Each number is 128 + 32 x the weight over its row's rms, rounded and kept within 0 to 255. Layers, rows and columns count from 0. The size above them is the row's rms in percent of the matrix's.

# layer 6 attention value, 64x96, rms 0.393, rows 0-63, columns 48-95
size [127 121 113 117 121 122 129 127 126 123 125 120 118 116 131 126 125 128 125 117 124 122 120 132 128 131 132 131 118 126 134 130  62  70  71  72  72  62  69  76  60  64  62  64  62  64  68  65  68  84  67  71  64  70  71  67  64  66  60  63  62  59  64  68]
[[154 116 130  87 140 144 155 107  64 145 160  82 129 159 195 160 129  75  67 126 116 157  66 116 129 140 149 132 111 135 118 152 152  93 140 210  97 110  87 131 113 144 136 120 139  83 117  70]
 [105 176 113 132 179 164 100 186 149 153  96 124 119 140 208  62 105 110 142 165 120 177 120 187 109 152 181 160 133  93 119 162 152 108 149  34 151 126 143 111 142 164 154 109 103 131 109 121]
 [170 153 176  88 101 203 145 147 142 134  51 104 122 135 105 116 169 112 137 123  91 112 117 148  86 121  72  74  70 164 149 140 127 102 159 135 155 132 145 149  92 113 110  94 108 167 227 159]
 [147 126 162 124 122 115 195  83  85 160 137 179 146  87 136 137 130 148 132 143 102 126  76 133 141  76 153 116 123  86 172 168 106 118 114  92 156 166  66 111 148 104 175 144  77 140 151 163]
 [123 137 140  78 157 178 124 102 192 100 126 134 148 104 141 136 133  92 100 112 138 205 125 122 166  90  84 142 169  84 132 177 145 192 159 118 222  79 171 107 170 120 137 115 128 152 110 121]
 [140 120  99  56 146  90 114 190 141 132  44 107  90 131 111 199 146 104 117  86  89 109 127  72 131  75  67 111 128 101 168 130  95 140 146  73 169 176 121  75 117 135 145 149 137 133 143 163]
 [ 93 110 131 137  82 144 126 109  70 147 149  85  64 115 108 171 163 123 191 141 145 129 143 147 173 155 106 160  98  73 104 144 123 197 110 111 173 104  79 137 132 114 132 116 116 172 168  76]
 [156 150 108 154 146 171  99  61 109 113 156 187 112  85 153  63 199  78 125 152 118 167 173 166 147  78 140 149  81 160 187  69 120 147 156 178 160 167 110 150 144 117  82 139 151 149 115 103]
 [151 138 166 135 236 151 150 169 206 196 132 134  87  84  81 112 118 110 138  94 124 166 147 116 148 133 102 139 170 149 108  98 118 193 148 134  76 105 128  77 155 156  71 141 118 126 120 133]
 [ 75  91 163 156  92  96 125 131 107 152  97 117 175 137 145 114 113 125 165 127 116 146 144 145  51 118 175  98 124 148 137 164  86  73 213 175 152 132 111 143 136 159  81 151 151 150  82 147]
 [170 124 115 101 114  92 163 161  57 109 161 168 179 152  96  95 161 136 160  98 129  86 154 121 161 131 184 125 142 141 152 123 147  93 228 151  83  88  88  71 111 128 176  71 158 121  97 137]
 [119 154 113 101 163 176 122 154 176  95 188 137 202 143  98 128 136 130  81 147 110 162  97 152 125 142  88  98  84 161  91 123 210 126 102 131 152 187  76 107 108  94 129 219 132 120 128 103]
 [177 101 152 127 131 129  74 105 146 155 147 105 109 147 129 151 142 119 103 148  93 166 141 172 129 189 153  61  95 102  71  92 127 128 133 107 154 130  96 179  44  99 131 163 167  88 138 185]
 [130 118 132  89 108 110 120  89 121 127 154  62 167 157 172  88  52 128 158 136  64 140 144 132 102 143  86 148 136  91  96 164 139 141 111  93 110 187 147 132 170 184  52 126 147 133 139 123]
 [110  84 142 121 107 156 199  98 104  82 189  88 116 121 138 151 113 177 150 102  93 116 135 158 130 163 101 165 150 201 129  89 152 136 100 132 203  82 180 123  50 139  69 109 142 140 131  93]
 [112  60 111 139  59 109  96  99 140 174 130 118 156  91 149 151 127 141 109 121 153 116 140 114 101 112  52 155  91 132  70  65 133 138 122 120 141 102  80 128 122 139 169 101  86 129 165 121]
 [ 96 145 175  69 122 142 150 162 143 130 125 143  90 131 126 105 131 142  74 121 153 117 132  57 103 134 106  91 129 157 168 106 135 122 135  84 153  96 133 121 109 185 149 111  95 149 138 134]
 [117 145  95  97 112 171 116  93 160 122 166  98 130 104 174 161 113 104  89 109 121 127 144 161 175 131 196 128 166 176  89 170 116  89 124 111  72  90  93  92 176 128 119 138  60 189 163  80]
 [ 85 174 140  79 168 165  72 114  90 156 104 109 180 122 128  80 177 134 137 126 151  81 150 141 142 146 131 132 154 106  74 142  76 102 155 136 175 102 138 121 108 164 121 158 120 135 162 187]
 [138 102 112  99 124 154 127 137 119 173 173 196 167 132 116 167 125 149 120 103 142 108 134  97 100 144 138 133 126  75 180 133 149 158 118 185 124 112 164 134 101 144 127  90 100 150  98 122]
 [ 72 149 157 105 134  99 118 129 107 146 112  83 148  98 125 128 138 136 132 146  95 140  95 139 165 148 149 191 181 152  94 108 161 149 208 117 127  80 126 153 127  88 151 129 115 138 143  94]
 [103  96  84 133 100 138  83 181 150 165  46 148 148 123 159  49 136 116 128 156 143 133 157 163 132  66 125 150 107 100 107 148 141  93  70  98 115 141 153 152 150 119 146  99 147 157 121 120]
 [ 75  98 108  97 112 130 141 102  94  92 128 135 119 108  52  96 139 141 123 111 126 107 138 174  99 128  90 175 154 150 125 144 120 198 136 115 130 117 113 117  99 133 161 126  90 169  97 125]
 [ 84 165 185 197  85 118 106 103 133 116 137  98 118 103 101  90 100  99  74 199 126 139 137  81 167 122 182 124 145 121 110 123 150 136 183 117 132  78  96  37 107 127 118 123 111 147 161 147]
 [ 97 175 116 154 166 148 103  75 150 126 148 176 183 136  81 137 103  81  54 180 117 122 105  69 122  78 180 156 157 106 105 108  94  78  88 120  83 190 109  92  75 136 109 104 110 134 162 157]
 [149  42 135 144 122 148  69 123 158 111 167 112 124 173 115 118 131 122  70 128 148 121 148 157 133  52 129 197 115 109 169 192  96 117 119 132 131  87 139 139 109 137 109 150  89 129 157 144]
 [192 165 106  79  96  42  86 138 121 141 152 126 155 160  76 113 134 157 111 123 156 172 128 105 129 164 139 107  70 138  74 140  88  85 124 107 166 123 135 198  99 159 157 154 122 210 156  88]
 [ 86 103 143 124  92 172 148 144 110 143 154  99 154 120 108 151 129 163  70 169 171 146 109 140 185  95 161  99 131 159 147  98  92 132 129 134  92 176 148 113 106 141 119 155  83 134  92 130]
 [127  67  65  95 150 184 136  99  53 119 130 138 152 124 147 113 110 129 124 161 210 195 137  61 125 178  98 177 129 110 121 133  93  93 115 126 119 107 136  88 154 123 142 119 167  88 115 139]
 [137 136 183 133 141 153 130 102 135 147 135 136 152 214 113  79 110 119 131 129  79 148 176  99 126  53 160 120 100 149 173 124 129 142 170  86 169 170 149 128 141 127 160 134 130 114 143  57]
 [ 91  80 178  88 145  76 129  80 143 150 174 131 115  89 112  94 158 132  27 111 136  67 125 124 112 117 120  78 149 108  97 132 103 106 145 156 171 115 123 149 180  49 118 137 200 109 173 120]
 [181 100  90 109 156 117 121 123 129 152 154 121 109 109  93 144 102 176 125 129  97 137  85 140 158 143 122  92 120 143 197 196 118 177 145  64 149 130 170 127  86  86 101 106 161 125 173 109]
 [ 70 165  77 124  87  81  87 201 166  94 137 163 163  92 148 146  88  96 135 110 167  90 127 116 142  72 100  78 112 113  46 140 109 149  49 140 136 119  69  98 119 186 125 109  78 118 100 127]
 [121 105 103 100  67 149 107 117 160  74 128 145 157  56 120 100 119 138 131 186 111 131 170 128 111 112 133 142 121 105 106  86 125 130  94 127 133 138 118 155  86 143 129  68 160 112  92  66]
 [ 98  69  58 124  76 150  80  99 137 156 137 159 184  69 186 110 156  97 111 150  97 130 133 122 101  87 138 152 138  96 109  95 128  87  87 150 104  51 138 146 137  71 109 128 126  94 127 108]
 [122 117 137 156 155 136 113 111 106 101 127 117 177 106 172  95 168 100 152 108 117 132  61 120 104 162 101 149 110 153 122  45  92 151  91  96 123  73 176 163 153 132 114 219 160  91 137 119]
 [161 141 124  87  55 122 143  92 103 166 115  87 128 146  91 116 154 159 181  98 135 152 155 183 101 163 150  73 109 106 114 106 110 166  71 113  69 148 105 127 135 103 146  99 111 147 120 140]
 [118 130 159 141 128  97 181 193 141 129 162 117  28 196 116 117 109 164 119 127 129 138 144  84 154  82 155 153 138 148 106 185 111  85 150 131 110 103 134  63  88 195  89 123  89 180 170 134]
 [117 128 159 145 120  55  69  91 115 133 161 143 168 163 130 134 146 107 141  99 174 178 141 186 170 122 132 132 131  77  98 100 123 147 169 191  73 133 160 171 141  81 161 162 158 106 135  91]
 [123 189  89 131 111  91  88  92 150 149 160 110  86  85  83 184  94 117  96 165 163 114 143 157 129 141 182 101 163 152 102 146 159 121 117 167 105 118  35  59 116 160 143 114  98 169 103 204]
 [163 139 143 134 145 154 114  76 138 136  97 140  76  98 113  88 105 150  86 194  76  93  98 111 100 156 128 118 135 159 137 208 182 100 151 144 120 164 134  65 109 136 196 123 129 115 125 102]
 [132 131 222 133 155 110 141 171 172  79 139 123  80 103 119 149 111 159 176 128 131 185 103  87 128  91 135 111 139 141 118 158 150 123 175 187 151  97 105  92 112 141 145 104 153 113 125 115]
 [ 98 140 171 150  94  59 180 185 126 161 139 123 105 179 145  82 108 152 139  76 131 130 134 169 139  88  98 118 152 126 115  99 125 128 114 143 131 158 135  98 140 167 141 135 114 189 193 120]
 [128 106 154 150 152 106 163 159 142 152 154  78 117 116  64  87 145 115 112  96 161 148 141 146 177  93 148 137 128 146 143 186 104  98 171 191 123 116 211 141  83  66 182 191 161 128 143 100]
 [ 78 194 157 154 131 108 138 113 127 160 110 172 146 144 137 130 148  79 120 127 136 102  48 169 110 134 144 150 181 136 137 172 134  55 185 120 108 127 163  87  96 152 161 138 165  98 205 178]
 [ 89  87  80  83 100 109  69 132 160 134 125 131 187 113 165 169 121 171  97  97 169  88 126 126  93 123 166 119 123 123 181  75 219 178 101 132 181 119  95 177 143 105 126 110 198 141 138 103]
 [132 138 168 191 145 145 116 172 165 130 108 139 156  87 128  91 238  88 127 128 158 181  92 105  87 174 107 150  69 126 129 128 114 107  31 120 113 131 137 154  95 131 197 151 133 140 170 139]
 [ 89 142 187 138 121 100 135 109 136  96 182 153 123 185 135 167 166 188 167 132 119 140 166 176  78 119  99 143 138 153  91 146 129 128 145 120 129 105 129 151 113 107 147 187 137 118  80 109]
 [156 120  57 110  69 104  92 108  92 116 102 137 128 126 134 168 165 159 123  95 162 129 142 149  91  90 143 136 145 107 178 144  98 172  96 100 154  92 107 159 163 152 131 127 127 134 134 113]
 [148 148 116  76 131  95 143 158  94 136  96 170  91 157 123 131 106 108 103 129 112 141 124 183  65 145 134 144 101 145 130 129 145 156 136  84  94 180 110 129 193 185 113  65 140 140 166 140]
 [183  98  99 145 108 151  67  51 109 102 119  97 142  95 138 134 188 116  92 163 127 147 140 172  97 127 133 115 147 128 155 128 117 145  67 210 121  94  92 129 127  56 144 113 143 129  91 102]
 [111 178 122  98 201 151 184 169 118 122 124 120  81  72 113 142  80 109 138 144  89 126 127  80 111 134  86 164 168 174 134 159 202 167 137  62 172 118 137 111 135 156 100 125 118  91 137 129]
 [119 156 153 184 150 107  65  98 125 124 190 153 177 101 157 189 151 136 152 149 140 146 122 121 134 138 100 113  90 143 108 139 155 128 154 132 155 125 125 125 131 144 223 124 154  94 133  68]
 [112  86 173 187 102 122 120 137 108 131 104  68 145  84 114 124 128 143 138 118 129 133 130  98 123 110 116  95 156 144 135 131  98 138 114 165  99  86 122  99  70 161 155 173 114 124 132 189]
 [138 102  89 117 104 161 192 116 112 127  71 120  77  91  72 111 131 154 115 150  98 139 173 149  68 102 168 125 154 115  99 165 119 132 164 120  58 107  89  69 161  95  19  84 117  96 146 147]
 [110 160 150 163 161 164 105 154 128  83 174  65 105  86 150 141 137 160 127  95 166 121 151 109 137 113  92 125 130 140 126  98 149 186  51  79 134 123  93 133 100 141 147 149 105 119 133 125]
 [126 162 115 128 144  80 141 160 153  86 169 136 141 208 175 164 162 148 124  70 138 139 109 147 180  22  61 115  95 106 155 181 154 178 130 169 134 110  79 108 130 165 155 162 143 117 117 138]
 [ 86 143  54 106 120 140 106 156 109 181  96 129 114  88 100 141 107 129  87 146 121 122 133  89  85 171 185  76 151  92 157 154 145 114  60 104 119  87  99  57 111 117 117 106 101 178 100 163]
 [147 139  83 148 118 113  91 110 117 138  79 197 139 134 136 123 134  81 118 165  85  86 171 198 127 189 149 163  79  98  68 118 171 140  74  97  55 189 140 139 108 144 122  94 142 120 125  94]
 [ 64 169 103 136  65 119 110 136 141 139 148 132 135 113 197 103 145 110 180 106  83 112 118 120 196  95  94 128 166 112 159 119 119  93 109 146  69  97 142 162 103 139 186 106 167 130 144 108]
 [159 161 112 123 141 118 139 106 129  93 148 163 160 143 135  75 155  86 130 154  82 146  85  90 124 112 125 138 106 111 128 143  88 134 135 150 203 131 181 169  74  87 147 112 119 119  98  69]
 [140  81 112 126 113 115 149 158 106 121 129  96 213 178 168 124 174  68 163 116 143 165 146 139 135 134 157  99 123 133 106  78  58 118  77 124  75 164 156 181  57 121 119 156 114 116 129 115]
 [132 136 159 123 125 191  95  96 164  75  90 159 116 160 104 137  70 160 126 193 103 135  93 115 140 113 144 130 114 156 167 114 153 116  52 107  83 124 116 155  77 127  99 113 154 144 169 105]
 [ 94 112 174 165 177 157  56  67 121 126 154  89 192  87  78 132 164 121 129 144 153 137 144 110 154 203  92 155 140 173 122  75 112 132 143 149 156 160 144 135 100 143 160 152 145 143 108  75]]